config.yaml
intermediate_size: 320
learning_rate: 0.00191
max_seq_len: 768
Each number is 128 + 32 x the weight over its row's rms, rounded and kept within 0 to 255. Layers, rows and columns count from 0. The size above them is the row's rms in percent of the matrix's.

# layer 5 MLP gate, 320x160, rms 0.0701, rows 61-89, columns 80-159
size [106  90 102 102  95  90  90 104 102  92  99  99 110 106  91  98 103  98  97  99  97  99 100 101  92  94  95  95  97]
[[172 106  82 107 151 136  81  91  77 136 166  56 176 122 119  89 155  94 181  86 161  91 110 179 129  95 136 150 125 160 113 123 172 143 135 121  70 105 159  82 155 102  88 131 145 136 157 103 119 187 111  98  86 137  74 119  65 150 156 156  90 108  50 181 164  99 102  48 155 114 110  98  59 115 141 100 134 152 137 144]
 [150 140 104 151 143 114 146 149  99 148  93 112  42  95  63 109 113 104  68 182 138 154  32 149 115 116 175  91 106 107 156  77 113  76 104 124 181 118 154 143 129 131 159 134 166 141 166 112 106 128  89 160 152 119 155 104 132 136 170 168 199 119  83 132 163 169 159 138 105 156 166 145 134 119 139  95 116 128 133 122]
 [116 119 122 120 117 151 122  79 169 107 159 136 158  80 115 124 104 128 118  86  91 155 215 199 140 134 199  86 142 130 152 144 173 144 134 147 109 151 115 127 118 172 184  95 153 104 132 108 130 135  98 134 135 107 132 153 102 126 138  75 122 135 119 151 168 135 137 106 113  97 124 102 165 195  96 174 110 154 132 118]
 [112 124 108 128 147  88 194  83 176  99  97 122 122  29  98 125  73 131 141 133 127 143 110 156  65 164 172 199 108 133 180 166 156  78 142 134  99 146 141 151 101 116 132 128 189 180  97 124 118 194 137 116 170  77 102 102 152 133 118 100 142 129  74  81 132 175 156 105 154 110 147 177 144 161 111 130 165 121 165 136]
 [176 144 168  44 120 128 102 188 124 139 143 144  75 156 145 134 122 112  68  90 159 100 117 141 132 111  98  85  98 137 164 112 161  94  67 144 151 156 107 104 110  84 146 171 150 112 130 113 100 156 105 175 170 131  73 171 141 189 103 124 104 137  97 143 136 100 142  89 147 151 142 213 115 123 120 114 116 123 117 123]
 [103 155 127 187 109 130  97 159  40 165 116 136  85 137 127 133 101 133 160 126 130  85 155 105 118  89 174 133  82 149 140 134 140 156 125 177 110  69 108 136 135  66  81  59  97 142 113 113  97 136  85 143 143 143 118 172 125 148 117  94 107 140 147 107 148 109 156  85 149 200  88 105 138 152  64 170 159  82 108 121]
 [176 108 148 139  57  82 181 136 138 105 116 109 133 108 101 123 132 185 166 125 125 152 164 175 164 152 138 123 148 132 130 186 138 104 153 143 132 129 136 119 136 114 106 144 119 179  70 156 113 159 156 176 104  99 108 163 122 142 105 172  95 131 114 102 132 185 145 113 117 119 141  83 133 184 151 148  70 185 126 142]
 [110  96 195 156 128 110 197 124  97 129  54 127 163 126 121 151 165 154 131  89 189 116 144 169 125 128 140 133 152 120 151 114 168 168 166 129  93  80  92 127 143 136 131  99 103 135  95 170  86 106 101 143 141 142 137 134  90 130 113 134 121  83 117 115 107  90 116 111 111  50 124  84 177 121  82  77 159 105 181 146]
 [ 84 116 183 173  92 116  98  87 153 114 140 105  78 118  42 230  63 107 164  89  88 100 107 125 125 150 137 132  56  86 120 129 123 105 105 145 148 149 203 141 182 187 128 168 136 156 118 102  98 157 107 174  49 127 142 110 101 126 108 116 150 124  93 150 109 128  87 123 162 124  83 100 104 123  97 137 110 185 126 124]
 [148  83 154 102 130 153 156 108 138  96 145  87 146 150 131 135 121  78 212 147 162 145  72  99 134 127 101 121 135 153  89 132 174 160 116 149 124 111 156  91 152  85 141 155 121 144 113 154 134 101 138 127 146 174  93 121  84 139 119 180 147 132 178 160 110 208 110 108  70 115  92  90 182 127 107  95 134 141  69 101]
 [121 145 141 132 114 106 161  94 120 110 103  78 125 119 133 138 106 100 108 167 155 115 177 121 170 106 135 148 190 112 107 129  75 126 149 103 162 138 135 131  88 119  99 179 115  78 111 173 157  77  70  78 100  95 161 112 155 148 135 156 144 108 108 113 129  69 135 147 167 131 117 163 105 158 186  96  90 102 136 169]
 [114 103 124  45 153 124 105 175 139  93  98  91  85 142 126 125 158  97 128  80 164  53 148 172 106 139 146 171  99 156 158 117 186 101 128 116 126 126 167  94 162 163 195 133 158 140  97 131 135 141 134 101 113 133  99 136  75  97 100  90  99 128  78 105 139 183 158 178 134 105 137 120 173 135  95 103 114 143  94 193]
 [160 103 102 122 128 114 149 100 153 117 139  96 155 136  80 170 129 131 155 158  99  80 156 100 196  90 163 167 134 136 139 135 169 100 158 109 114  90 165 140 159 151 135 122 111 134  96 117 218 143  67  49  94 119 141 123 115  97 160 126 101  81 113 123 120 161  84 135 101  97 105 139 118 109 137  85 153  87 101 159]
 [156 182 161 142 131 206 138 181  73  75 120 163 145 132  83 150 138 105 163 165  77 133 155  92 142 114 111 159 127 117 113 147  81 128 105 149 174 122 162 164 122 161 137 125 105 124 102 147 172 118 117  71 180 104 106 146 130 108 122 113 169 123  85 124 106 129  29 140  75 177  92 179 169 128 130  83 126 141 100 125]
 [ 65 127 168 124 152 159 173  99 130 113 117 120 138 142  72 129 148 153  90 123 123 134 110 116 112 160 189 104 111  69  96 129  64  90 109 175 108 130 152 138  71 133 137 113 153 129 100  96 142 159 107 162 130  51 103 110 119 144 122  75 157 116 183 160 116 168 120 129 134 106 110  99 128 117  83 111  91 126 115 164]
 [154  92  85 122 113  86 129 143 144  93 129 190 142 121 129 140 127 109 181  84 120 120  98 136  79 139 169 102  94 125  92 132 192 146 145 108 148 118 127 114 150 104 161  45  95 167 103 191 116  86 160 110 152 127 136 153  88 121  92 181 171 109  95  86 116  98 143  72 181 106  72 130  87  86  40 128 106 151 126  86]
 [109  87 116 176 207  94 171 173 163 168 131 114 151 159 118  73 104  52  86 165 108 119 160 136 121 135 112 147 169 108 156 146 119 145 150  95  85 161 108 134 116 158 139 115 164 171 142 142 113 119 122  85 157  60 117 112  94  95 132 105 140 148 209 151 154 101 152 144 148 148 145 182 131  67 131 130 115  86 173 156]
 [135 114 141 142 201 114 114 151 138 128  90 133  96 142 133 107 160 173 124 136 152  91 182 139 139 143  96 162 110  70 165 150 153 107 141 152 124 106 169 151 145  89 147 159  97 161 172 154 149 129 133 167 152 129 146 110 153 111 174 112  97 120  89  62 127 155 139 133 153 108 108 167 157 111 143 109 162 112 199  85]
 [137 134 168 151 194 196 130  94 114 125 136 116  99 153 111 124 170 142 140 138 161 157 135 152 174 129 110 125  95 124 127 178  80 188 114 106 160 128 166  83 133 140 154 162 164  93  98 107 148 161 102 105 120 107 193 112 178 104 155 131 127 131  89 113 151  85 132 122 136 136 151  97 104 223 174 189 158  95  95 126]
 [139  73 158 146 115  85 130 153 150 107 130 152 186  57 137 104 183 102  55 132 115 122  97 146 140 167 156 106  90 133 101 164 141  71 121 102 136 138 155 132 149  83 101 117  66 132 129 122 138 161 130 155 160  49 149 120 112 162 138 153 167 111  94 154 132 230 145 117 207 144  93 152  86 150 128 111 125 134 125 167]
 [ 92 131 126 120 189 122 150 171 121 150  86 122 170 182 130  95 144 115  78 143 174 144 181  83 150 142  80  84 110  65 144 147 107 107  98 174  93  96 131 108 139 127  86 146 127 125 171 135 136 116 148 121 119 196 139 124 139 116 108  98 145 138 169 207  89 183 110 118 153 147 116 138 152 140 100 145 104  82 179 126]
 [137  95 102 154 103 130  85 117  55 123 157 108 197 141 126 184 198 138 106 127 116  62 155 139 120 127 116 134 135  63 183 149 136 116 136 162 206 127 137 147  89 100 104 151 135 129 134 124 163 141 140 153 152  68 182 141 112 121  80 106 121 149 139 111  93  78 129 133 155 114 103 115 177  99 154  77  82  58 159 149]
 [169  90 167 102 131 158 174 128 180 123  84 106  73 145 118 127 169 172 159 130 147  48 149 138 178 104 204 152 123  82 158 136 160  77 137 132  92 112 102 114 104 122 133 137 128 164 107 128 113 109 138 116 119 172 159 120 113 141 175 107  92 159 119 100 177 100 180  91 200 128 103 157 146 191 104 122 135 101 102  74]
 [137 144  88 151 181 123  77 174 116 115 111 135 111 148 120 113 123 131 116 140 109 124 161 116 132 145 129 155 125 140  68 134  88 105 191 148 177 127 126  84 199 102 111 152 120  98 173 123  90 114 144  54 173 123  59  26 131 127 163  92 167 147 138  98 121  81 150 149 107 216 141  97 147 152 148 111 170 155  87  99]
 [157 178 144 138 124 122 147 134 101 158 156  95 127 189 166 166 144  89 132 110 117 184 107 131 183 147 162 137 154 126 145 108  50  75  63 102 120  55 129 122  66 138 126  89 193 136 118 119 153 129 140 149 184 159 161 113 111 152 157 124  97  99 104 102 201  86 137 124 170 146 162 113 143 136 154 151 147 132 136 100]
 [ 88 160 144 113 191 118 176 105 163 185 176 150 195 143 104  66 132  96 134 183 149  85 107 125 145 137 108 117 113  99 159 127 113 146 121  84 158  87 128  96  97  93 142 150 155 123 159 139 212 110 103 112 135  49 111 110 154  77 123  81 155  88 128 125 161 150  68 101 112 187 165 151 114 141 146 133 146  93 177 207]
 [ 88 129 167 145  84 119  81 209 133 115 126  95 147 201 145  84 166 128 134 103 123  92  78 132 128 107 157 101 130 102  90 155 133 127 113 115 119 107 160 164  69 122 130 125  77 106 126 147 170 148  74 113 144 107 106 143  70 131 103  88 174 158 142 114 132 127 107 153 119 140  81 125 177 150 133 117 209 144 139 116]
 [118 150 126 193  63 180 131 154 137 136 153 152  90 108 127 189 126 108 186 117 171 126 129  76 110 154 154 109 142 146 133 106 118 115 101 199 105 118 143 113 175 147 110 139 124 140 213  56 130 180  98 170 126 129 100  94 129 166 152 146 105 146 149 139 186 138  84 203 133 104 141  90 202 146 130 113 122 138  97 125]
 [191 158 136 148 123 150 128  82 141 136 103 155 118 111 145 127 178 158 122 137 114 175  75 145 103  99 147 181 139 115 177  72 199 130 118 128 129 175 130 119 154  66  92 192  91 154 163 175 160 114  91 198 140 142 121 143  77 128 133  90 129 125  85 138 122 133 179 122 148 130 182 136  85 117 102 146 138 107 169 110]]
# layer 5 MLP up, 320x160, rms 0.0679, rows 61-88, columns 80-159
size [106  91 103 103  98  94  91 103 102  93 103 101 109 103  95  94 106  97 100 101  98 102 100 103  95  89  94  97]
[[111 100 133 105 132 147 111  84 149 149 135  65 115 149 152 137 144 188 108 108 173 180 122 151 153 107 122 138 116 135 106  63 167  92 156 154  84  82 177 101 148  94 100 113 129 139 145 113 139  81 174 190  86 200 100 175 115 173  87 181  71 127  77 171 167 159 201 121 154 129 147 151  87 157 141  85 119 128 189 174]
 [122 120 102 127 151 114  86 154 135  88 169 158  83 163 161 156 135 145 150 117  67 136  96 176 164 180 120 146 105 109  59 122 143 163 157 156 107 155 162 140 220 111 122 125  81 149 111 169 177 164  95  80 135 139  93 144 103 135 130 105 139 184  96 107  98  83 125 144 125 172 113 109 133 145  96 187 167 116 131  67]
 [125 140 123 143 109 149 171 104 105 139 102 141 162 130  57 167 107 168 145  95 130 189 155 100  88 103 134 145 138 173 106 113 211  95 194 190 111 158 162  59 117 163 137 150  80 149 114 143 168 176 161 146  89 139 105  81 173 135 133 165 117 138 133 138 164 101 113 142  77 112 213  81 123  86 211  62 121 155 198  86]
 [128 150 107 183 118 169 113 126 130 180  91 105 113  50 100 122 156 126 114 140 159 114 138 114 124 156 119 163 115  56 134 158 128 112 108 102 102 123 118 143  59 107 159 139 161 118 136 150 160 199 159  77 157  89 127  37 163 148 104 152 170 134 153 115 103  84 125 141 132 137 146 116 141 127 147  52 107 133 184 122]
 [ 85 120 188 191 171 115 154 128 104  55 115 160 142 163 141 118 155 138  78 146 157 132 176 119 162 180  95 123 104 110 192 152 134 176  91 125 132  56 113 139  62  83 111 161 225 143  66 117  93 117 116  75 131 137 151 140 120 143 160 116  85 142  99  82 121  81 121 119 175 131 123 130 121  85 180 112 116  94 108  97]
 [135 129 172 128  98 167 147 151 158 148 179  73 124 201  97 146 111 230 153 177 117 122 116 101 122 108 123  81 161 175 136 155 156  77 130  90 126 163 190 134 185 127 101 181 107 109 119 121 176  97 124 152 148 142 151  64 136 152 120 196 162 120 135 139 147 156 134 134 109 114 115  84 170  90 151  96 138 125 162  98]
 [162 136 151 167 154  94 101 110 180 137 124  63 156  84 134  95 122 151 120 181 106  56  68 171 109 100  79 150 117 120 104 176 123 148 117  93 110 137  75 143  74  95 158 130 111 111 146 187 133  99 146 166  70 148 122 100 154 104 119 139  89 130 168  98 184 116 105 189 191  92 130 115 182 155 137  99 122 132 167 179]
 [105 153 110 160 136 127 116 140 143 140 101 139 150 115 130  82 169  84  40 126 157 141 121  99 147 187 197 139 164 153 123  98 144 122 190 133 143 199 141  32 155 117 159 138 156 149  77 145  97 106 140 106  58 106 151  86 110  93 148 127  58  99 114 144  77 113 128 150  70 116 116  99 125 103  81 114 191  83 122 121]
 [118 105 144 141 109 140  76 112 127  98 149  70  17 159 154 112 106 114 106 182 152 139 137 102 100 100 159  70 107  97 108 197 151  91  96 156 126 129 120 122 118 111 110  72  80 201 128 115  66 193 130  73 137 139 136 133 138 176 149 154 176 184 157  91 139  85 162 116  72 116 130 168 176 104 149 113 127 110  91 118]
 [121 101  84  94 130 145 143 126  94 179  97 101 140 152 127 154 192 152  77  72 104 153 141 129 132 165 163  94 127 130 133 133 110 119 121  90  70  79 109 144 124 164 176 195 106 110  92 106 211 156 147 126 106 113 111  82 180 123 124 114  82  60  76 122 100  78 134 153 148 144 168 119 114  95 115  82  65 135 116 129]
 [146 115 162  92 118  99 118 137 105 141 150 171 143 122 159 197 129 122 137 108  90  51 177 119 156 155 124  87 147 157 113 111 123 127  98 149 136 183  83 137  98 119 166 114  84 141 126 109 160 148 143 150 136 110 149  71  78 138 114 153 165 166 170 136  88 113  97  86 139  97  57 116  90 176 130  74 117 117 139 140]
 [110  92 139  99 122 106  57 129 147  61 101  93 111 133 141 147 161 108 152 143 197 103 122 122 121 144 124 207 163 140 126 119 134 100 132  86 123 119 165 133 148 147 136 134 157  71 145 138 118 195 178 130 122 163  79 139  97 109  86  82  90 133 127 110 168 181 134 117  98  87 119 133 149 149 100  86 103 185 107 172]
 [ 79 173 162 130 146  81 114 167 119 127  94 153  77  88 102  99 171 133 100 134 128 119 141 159  57 127  91 162 131 131 131  95 105 107  75 174 146 128  52 141 119 107 155 164 158  75 174 132  68 138 104 193 128  98 126  61 119 118 161 108  91 183 131 133 163  99 127  96 114 161 123 162 139 155 153  97 126 145 160  93]
 [149 133 136 110 153 129 149 159 111  74  83 184 167 113 148 134  93  88 154  80 102 162 130 124 141  93 134 133  90 162  69 102 114 117 132 128 173 111 112 183 113 184 138 105 111 140 114 155 119  82 160  82 152 125 139 203 144 119 104  71 160 126 146  79 135 142  49 174 140 181 100 198 134 106 124 105 107 148 115  83]
 [115 135 159 135 132 122 105 138  74 129 190 101 136 120 110 110 187 142 143 128 120 154 121 128 146 189 141 184  87 133  75  73 156 161 147 109 156 201 143 148 182 147 131 121  98 132 184  84  86 118 131 205 125 163  71  91 129  63 123 138  99 160 183 135 125  90 139 116 156 111 138 116 168 159 159 130 154 150  74 175]
 [ 79 148  99 166 138 122  48 162 165  95 159 102 152  94 120 167 132 172 146 154 135 136  96 153 149  99 136 154 176 179  16 128 173 150 173 149 160 146  79 106 167 113 136 142 125  90  90 149 113  39 115 104 147 106  63 136 103  61  87 152 165 135 184 120 153 109 124 112 112 147 104  99 115 136 153 125 110 161 130 121]
 [120  75 132 113 129 174  87 160 161 107 105 138 113 166 130  64  99  81  64 114 149 178  89 169  84 149 158 128 200  81 175 195 148 129 107 175 102 173 139 118 143  79 122 114 118 146 181 113  49 166 120  97 145  54 111 149 156 144 134 142 163 134 185 112 152  91 168 175 147 137 117 179 101 112 115 144 116 168 114 180]
 [201 131 144  91 117 116 110 118 136 107 113 129 104 151 162  68  89 125  64 128 150 164 120 194 119 153  46 161 117 112 154 174 126 194 144 120 121 118  78 126  82  89 143 135  99 124 144 122 198 126 160 107 148 114 113 135 171 152 133 168 150 148  97 101 172 133 146 113 171 160 180 125 141  80 120  82 130 131 184 148]
 [162 114 144 118  61  81 146  72 157 152 135 153 163 123 120 109 144 118 139 137 138  56 195  98 163 132 136 163 173 147 141  85 145  79 135 105 139  87 127 142  83 126 156 121 153  94 112 111 116 112 139 167 102 179 114 112 125 167 127 104 105 146 140 183 102 172  83  95  65 160 149 141 143 100 121 119 140 148 154 127]
 [138 156 183 182 199 172 149  95 149  17 141 134 126 135  94 142 129  86 119 136 135  67 110 115 142 112  75  90  69 127  23 144 128  88 167 113 159 109 138 133 125 124 130 137  91 143 158 152  71 152  99 167 170 188 129 131 100 136 109 112 112 152 156 179 151 130 147  99 123 127 133 122 158 110 100 131 163 159 128 110]
 [142 115  88 180 112 169 116 130 114 143 154 111 152  97 144 138 147 153 156 126 156 111 132 128  85 120 135 139 156  60 117 118 118  98 106 102 109 121 114 165 177 106 150 155 135 105  69  98 154 167 118 112  53  97 126 106  66 131 106 129 157  84 113 160 138  92 137 176  96 120  90  94 162  24 112  74  55 103  81 115]
 [121 146 134 123 128 103 160 146 175  65  93 110  83 103 151 169 110 114 128  66 146  59  69  84  86 127 183 143  84 152 116 114 121 174 136 114 120 120 136 141 123 133 127  81  84 173 143 136 144 136 143 109 101 104 109 100 159 132 100 207 143 151 142 150 137 170 178 161 129  66 179 161 139 145 113 109 149 140  97  80]
 [215 175  76 136 161 101 124 103 133 123  76 102 146 131 111 108 165  99 117 162  93 156 113 108 153 122 148 159 114 161 128 139 103  82 185 136 111 129  97 177 209 153 119 132 176 147 114 123 183 159 130  88  54 133 122 118 120 140 142 150  87 106 114 130 143 137 152  99 134 114 114 113  50 163 156 177 119 156 143 141]
 [123  91 153 142 110  81  81 150 161  53 119 113 153 157  87 179 166 149 131  95 112  95 154 124 136 118 121  95 137 125 111 156 142 178  98  94 140  94 150 156 113 148 139  75  93  90 140  90 159 141  91 111  96 131 193 172 128 137 119 124 125 154 116 110 148 112 137 124 191  88  60 166 159 194 175 159 127  65 126 136]
 [144 132 141 110 175  98 152 130 107 168 133 154 115 115 177  97 152 102 110  82 171 161  76 138 131 207 121 130 158  70  81 136 103  63 114 170 123 111 119 106 123 172 144 126 174 157  99 143 148 163 154 118 124 130 106 174 192  83 158 115 185 194 147 129 104  98 148  98 114 186  75 107  78 127 184 220 139 111 207 101]
 [105 162  99 103 153 113 169 124 152 172 180 124 177 177 160 141 121 112 127 150 145 102  62  91 169 115 144 118  92  81 125 167 164  82 141 128 121  86  99  81 119 109 154  97 102 101 149 132 193 158 209 134 143 145 152 168 167 105 140 105 127 107 162 121 107 175 105 127 112 202 153 140  98 145 131 114 115 149 200 164]
 [149 131 119 131 118 135 151 175 141 102  57  95 101 157 157  42 133 117 112  92 149 135 110 147 131 154 160  71 126 105 169 119 109 103 148  74  43 114 175 142  97 107 175 138 148  79 133 151  89  88 139  76 127  92 140 190 145 168 138 113 146 166 181 107 133 130 141 163 120  60 118  99 159  84 118 135 117 188 127 119]
 [ 50 128 147 160 159 156 112 135 155 141 180 146 133 112  61 110  71 124  77 137 168 145 133 120 107 161  98 100 141 129 141 108 143  83 115 121  64 171 113 140 147 113 136  61 141 141 155 149 110 130 102 134 134 134 135 138 145  47 120 107 148 107 149  83 120 129  82 103 120 156  81 143 106 111 151 105 174 162  79 127]]
# layer 5 MLP down (transposed), 320x160, rms 0.0833, rows 61-88, columns 80-159
size [105  92 107 106  97  93  93 100 102  95 100  90 101  98 100  97 102  98  96  99  99 102 102  97  98  94  96  99]
[[129 192 117 110  66 107  93 125 119 112 135 140  58  99 178 100  86  93 138 132 136 140  76 107 158 147 162 140  97  91  92 171  86 174 179 140 137 172 119  91 101 129 107  81 100 145 129 162 153 117 133 215 126 148 161 130 118 139 182 154 144  76 161 125  61 154 127 171 101 118 180 112  58 124 169 158 147 121 125 134]
 [163 126  85 156  68 130 156  95  71 148 172 112 137 132  60 148 157 143 104 103 142 113 122  90 153 145 132 153 106 132 170 148 134 168 153 136 148 123 122 103 147 121 159 132 117 126 168 109 116  83  18 162 150 107 117  53 124  99 164 136 138 144 129  96  74 120 115 122 126 126  85 141  86 131 130 173 129 117 135 112]
 [119 100 134 132 121 116 153 116 132 166 142 115 126 107  51 136 159 149 180 112 117 166 113 111 110 109 141  81 124 198 118  82  84 114 142 111 213 157 166 103 108 155 105 141 127 148 131 173 133 141  24 152 130  91  78  83  96 116 151 185 143  95 133 111 153 121  84 138  50 146 199 166  97  88 146 126  83 103 205  98]
 [ 71  87 146 135 154 195 118  99 131 168 149 124 122  94 154 127 105 114 157 164 145  94 111 182 124 181  95 157 132 120 159 136  98 128 152 157 129 159 130 121 111 119  97 136 121 114 153 112 113 153 209 126 131 116 161  62 189 108  68 144  71  80 123 126 142 137 134 155 192  81 165  98 147 157  89 103 136 120 119 132]
 [109  74 123 161 123  92  94 129  69 142 105 133 139 151 175  99 110 175  57 110 152 180 169 149 132 113 152 103 135 121 133  85 137 118 108 127 114 149 135 123  55 137 169 156 172 143 156 149 104 151 187 175 153 139 111 118 131 155 137 108 116 175 191 137 122  87  64 101 190 110 114 134 127 134 143 109 153 121 170  40]
 [ 96 157  65  90 157 142 135  73 110  74 150  50 114 190  63 116 145 178 140 192 156 137 135 181 153 118 102 112 139 136 107 138 151 136 143 101  72 157  95 145 182 165  96 151 147 146 193 103 137 150  60 152  93 144 130 145 176  74 145 205 167 140 160 103 128 113 103 144  86 104 136 165 174  62 144 101 148 162 122 144]
 [129 139 127 101 143 127 129 143 149 160  92 126 161 114 182 132 162 117 106  86  83  89 125 103 159 117 118 103 138 150 211 123 112 117 126 101 143 109 187 134  77 126 118 149 157 139 120 125 122  99 210 147 139 148 112  93 198 158 106 144 144 102 159 118 170  88 145 154 159 156 126 133 134 107 134  80 127 169  72 120]
 [153 163 179 149 119 121  96 170 118  49  94 204 134 118 199 158 160 115  78 119 170 144 182 148 159 195  93 123 102 123 100 110 145 175 154 158 124 129 175 113 227 125 171  61 139 101  92 151 102  73 227 138 119 104  41  97 110 131 178  68 120 134  79  79 151 106 113 132 101 101  85 132 116 122  96 166 124  99 148 123]
 [ 90 120 100 155 127 155 119  93 111  53 167 133 133 103  59 112 109 115 113 173 132 124 139 137 157 152  65  78 141 105 129 191 110 100 112 136 142  58 122  77 175 122 151 144 109 159 142  74 137 105  77 143 113  99 161 142 126 183 120 117 137  80  71 151 101 128 124 103  86 110 150 105  38 115  51 162 126 133 111 113]
 [153 140  94 124 131  71  75 142 143 119 134 143  89  94  88 164  73 191 131 206 141 125 132 131  93 136 121  98 138 108  93 140  75 108 114 108 111 122 167 134  87 178  80 123 107 140  98  75  57 149  76  82 108 156 165  78 101 171 158 119 149 155  87 150 185  93 116 115 167  82 119 116 112 196 118 164 111 141 123 138]
 [ 76 176 162 127 159 158 147 141 151 102 103 102 117 123 114 141 130 106 126 144  95 105 165 115 131  72 140 129 176 135  66 148  85 107 150 128 134 151 136 158  95 162 182  83 165 165 155 115  82 140 171 146 115 176  86  91  68 132  68 108 140  68 129  73 101 189 112  66 176 138  48 141  97 143 127  72 115 118 127 147]
 [136 138 104 129 105 142 141 113 145 115 127 197 141 154 245 122 131 150 142 132 181 144 115 145 120 130 100 123 162 136 105  92  81 164 130 117 116 144 130 147 112 111  99 109  92 158 165 119 151 128 255 125 130  93 154 131 171 142 179 149 117 160 179 154 154 108  79  90 114 167 128 159 105  71 166 141 131 100 148  88]
 [123 154 107 130 127 123 149  81 127 154  83 113 147 184   5 144 161  64 180 149 160  66 111 118 174 122  75  75 129 119  85 148 170 188 135 122 120 108 146 137 112 160 159 136  90 131 123 131 149 110  30  92 125 161  84 133 107 119 130 108  92  73 133 149  89 117 115 171  92 123 101 117 149 115 141  95 154 122  82 167]
 [153 116 136 159 119 112 110 152  80 111 179 108 114 104 211 105 190 106  81 128 136 164 161 109 161 167 158 123 126 138 173 220 123 131 131 121 114 119 152  96  89  78  93 149 125 111 152 103 161 117 255 129 135 120 149  94 151 113 114 193  87 145 116 131 104 133 173  91 122 126 153 164 133 131 110 105 132  97  67  98]
 [119  96 153  70 125 153 161 103  80 108  94 154 152  66 163 125 146 140 141 113 142 158 169 158 106 170 142 145 143 116 146  81 165 104 185  90 145 101 120 155 117 150  52 126 111  92 123 113  73 157 226 166 154 160 111 148 125 106 188 114  81 155 117 168 101 115 104 154 120 153 151 150 175 124 162 142 126 126  59 121]
 [136 153 120  95 111 188  66  82 146 145 146 107 145 160 223 150 136 152 153 139  98 149 134 120 127 117 134 177 141 166 132 157 130  91 132 156  91 108 137 150 143  98 125 164  59 140 149 134 131 125 198 148 153  60 120 112 174 143 140 178 109 222 158  87 159 148 184 143 126 151 135 119 108  74  94 164 153 124 149 118]
 [126 138 161  87 115 107 162 140  92 155 129 128 128 140 172 174 135  75 129 141 119 106  96 178  84  94 141  91 110 120 128 145 121 127 121 121 119  92 102 152  74 138 189 106 122 165 144 123 142 137 186 122 116 108 126 132 136  88 130  76 144 152 156 110 126 125 137 144 192 141 135 145 140 121 150 108 152  63 182 106]
 [173  90 132 119 141 158 120 150  94 119 107 137 136 133 255 119  92 131 133 136  72 130 167 181 131 135 108  51  85 146 188 134 153  91 132 112 158 107 144 158 125 123 104 162 125 139 177 148 127 156 219 144 133 168 134 135 126 189 138 125  93 122 118  87 123 110 155 116 165 130 111  96 126 164  93 114 117 127 133  83]
 [ 67 133  85 142 131  75 109 109  94 141 164 117 188 125  34 153 108 131  80 201 146  94 165 106 164 147  94 121 149 133 108 114 146  94 105 159 158 129 117 165 102 159 119 151 118 141 155 161 146 120   0 145 113 105 118 153  66 144  80 133 140 119 153 138 130 116 125 134 103  94 135 154 187 183 116 118 110  98 144 161]
 [121 133 133 141 127 219 152 190 178 114 125  92 132 132 186 172 149 134  70  98 137 135 100 161  89 175 130 132  44 132 130 162  73 128 165 108  86 174 100 133 121 105  64 132  59 132 170 211  84 117 179 169 190 109 114 116 126 159 180 172 107 127 112 127 134 110 166  93 182 153 183 168 171 150 140 163 135 133 121 123]
 [153 129  47 154 137 107 142 134 161 148 132 123 122  92 186 159 117 116 153 141 111  78 111 149 140  96  71 126 104 106 147  96 154 130 155  98 114 167 151 124 126 109 100 119 202 143  60 115 118  97 175 125  63 114 107  71  63 142 108 133 139   0  61 180 169 135 116 112  58 117 128 131 151 101  76  88 117 131 120 137]
 [200 130 157 191  79 137 162 115 145 108  58 150 154 122  98 139 146 148 167  96 126 142 117 182 110 164  93 156 159 138 115 133 123  80 164 127 118  82 160 134  85 139 164 117 144 170 106 148 109 126   7 165 155 161 184  87 116 113 121 120 118 123  85 155 156 160 166 114 154 114 135 149 107 158 144 156  90 126 127  27]
 [108 137 138  59 131 112 174 150 147 103  94  92 176 129  92 174 169  98  85 168 139 161  37 113 134 151 105 140 132 112  69 159 119  81 112 137 111 109 145 164 212 146  96 181 140 121 137  98 107 132 153 174  82 131 142 175 150 205 103  95 121 201 131 159 139 146 172 175 100 150 127 108  89 109 169 141 127 150  72 133]
 [149 167  80 166 141 132 127  93 158 109 101 158 101 170  61  97 173 122 180 155  76 186 152 109 162  88 106 199 107 170 142  99 115 197 127 168 100 114 141 132 136 158  93 118 147 121  89 180 125 119  39  72 142 146  85 110 115  65 116 109 108 153 115 158 110 151  84  90 167 127 123 159 104  75 125  76 136 163  87 118]
 [121 158 161 112 151 123 153 183  99 128 123 139  86 152 145 144 108 138 135 112 139 143 153 153 176 157 121 170 107 159 101 143 196 112 124 131 125 145 165 119  76 171 123 108  97  88 100 134  91 115 110 173 159 125 119 106 118 131  97 142 103 120  60 113 191 121 137 134  60 178 120 139 183 105 133 157 157 148  80 116]
 [111 158  80  71  87  83 216 113 120 117 119 106  96 160 210 134 116 183  99  74 139 150 113 119 113 156 138 198 158 139 103 146 138 119 118 122 126 137 155 144 173 103 196 122 128 130 148 123 164 152 254 107 120 168 136 180 106 112 140 161 131 133 120 151 136  98 166 156 137 142 156 113  88 149 161 101 131 143 110 144]
 [137 143 125 130  86 137 138 137  91 140 145 122 108 145 255  95 116 157 106 157 114 123  94 167 127 134 147 178 138  91 125 171  61  98 159 112 132 115 120 110  71 124 142 100 101 147 187 118 163  98 194 155 170 134 154 150 150 152 101 149  99 209 100 156  92 124 131 184 124 159 156  64 120 127 112 154 108 126  84  66]
 [155 171 109 123 111 198 115 150 132  97 138 111 127 139  85 144 148 191 140 110 156 130 124 151  99 109 132 121 142 123 147 127 155  83 162 131  64 158 136  96 123 106  48  95 129 134 176 146 120  76 111 181 113 133 118 144 104  99 150 115  88 153 129 123 172 100  88 153 136  64 182  91 128 149 171  78 131 110 123 125]]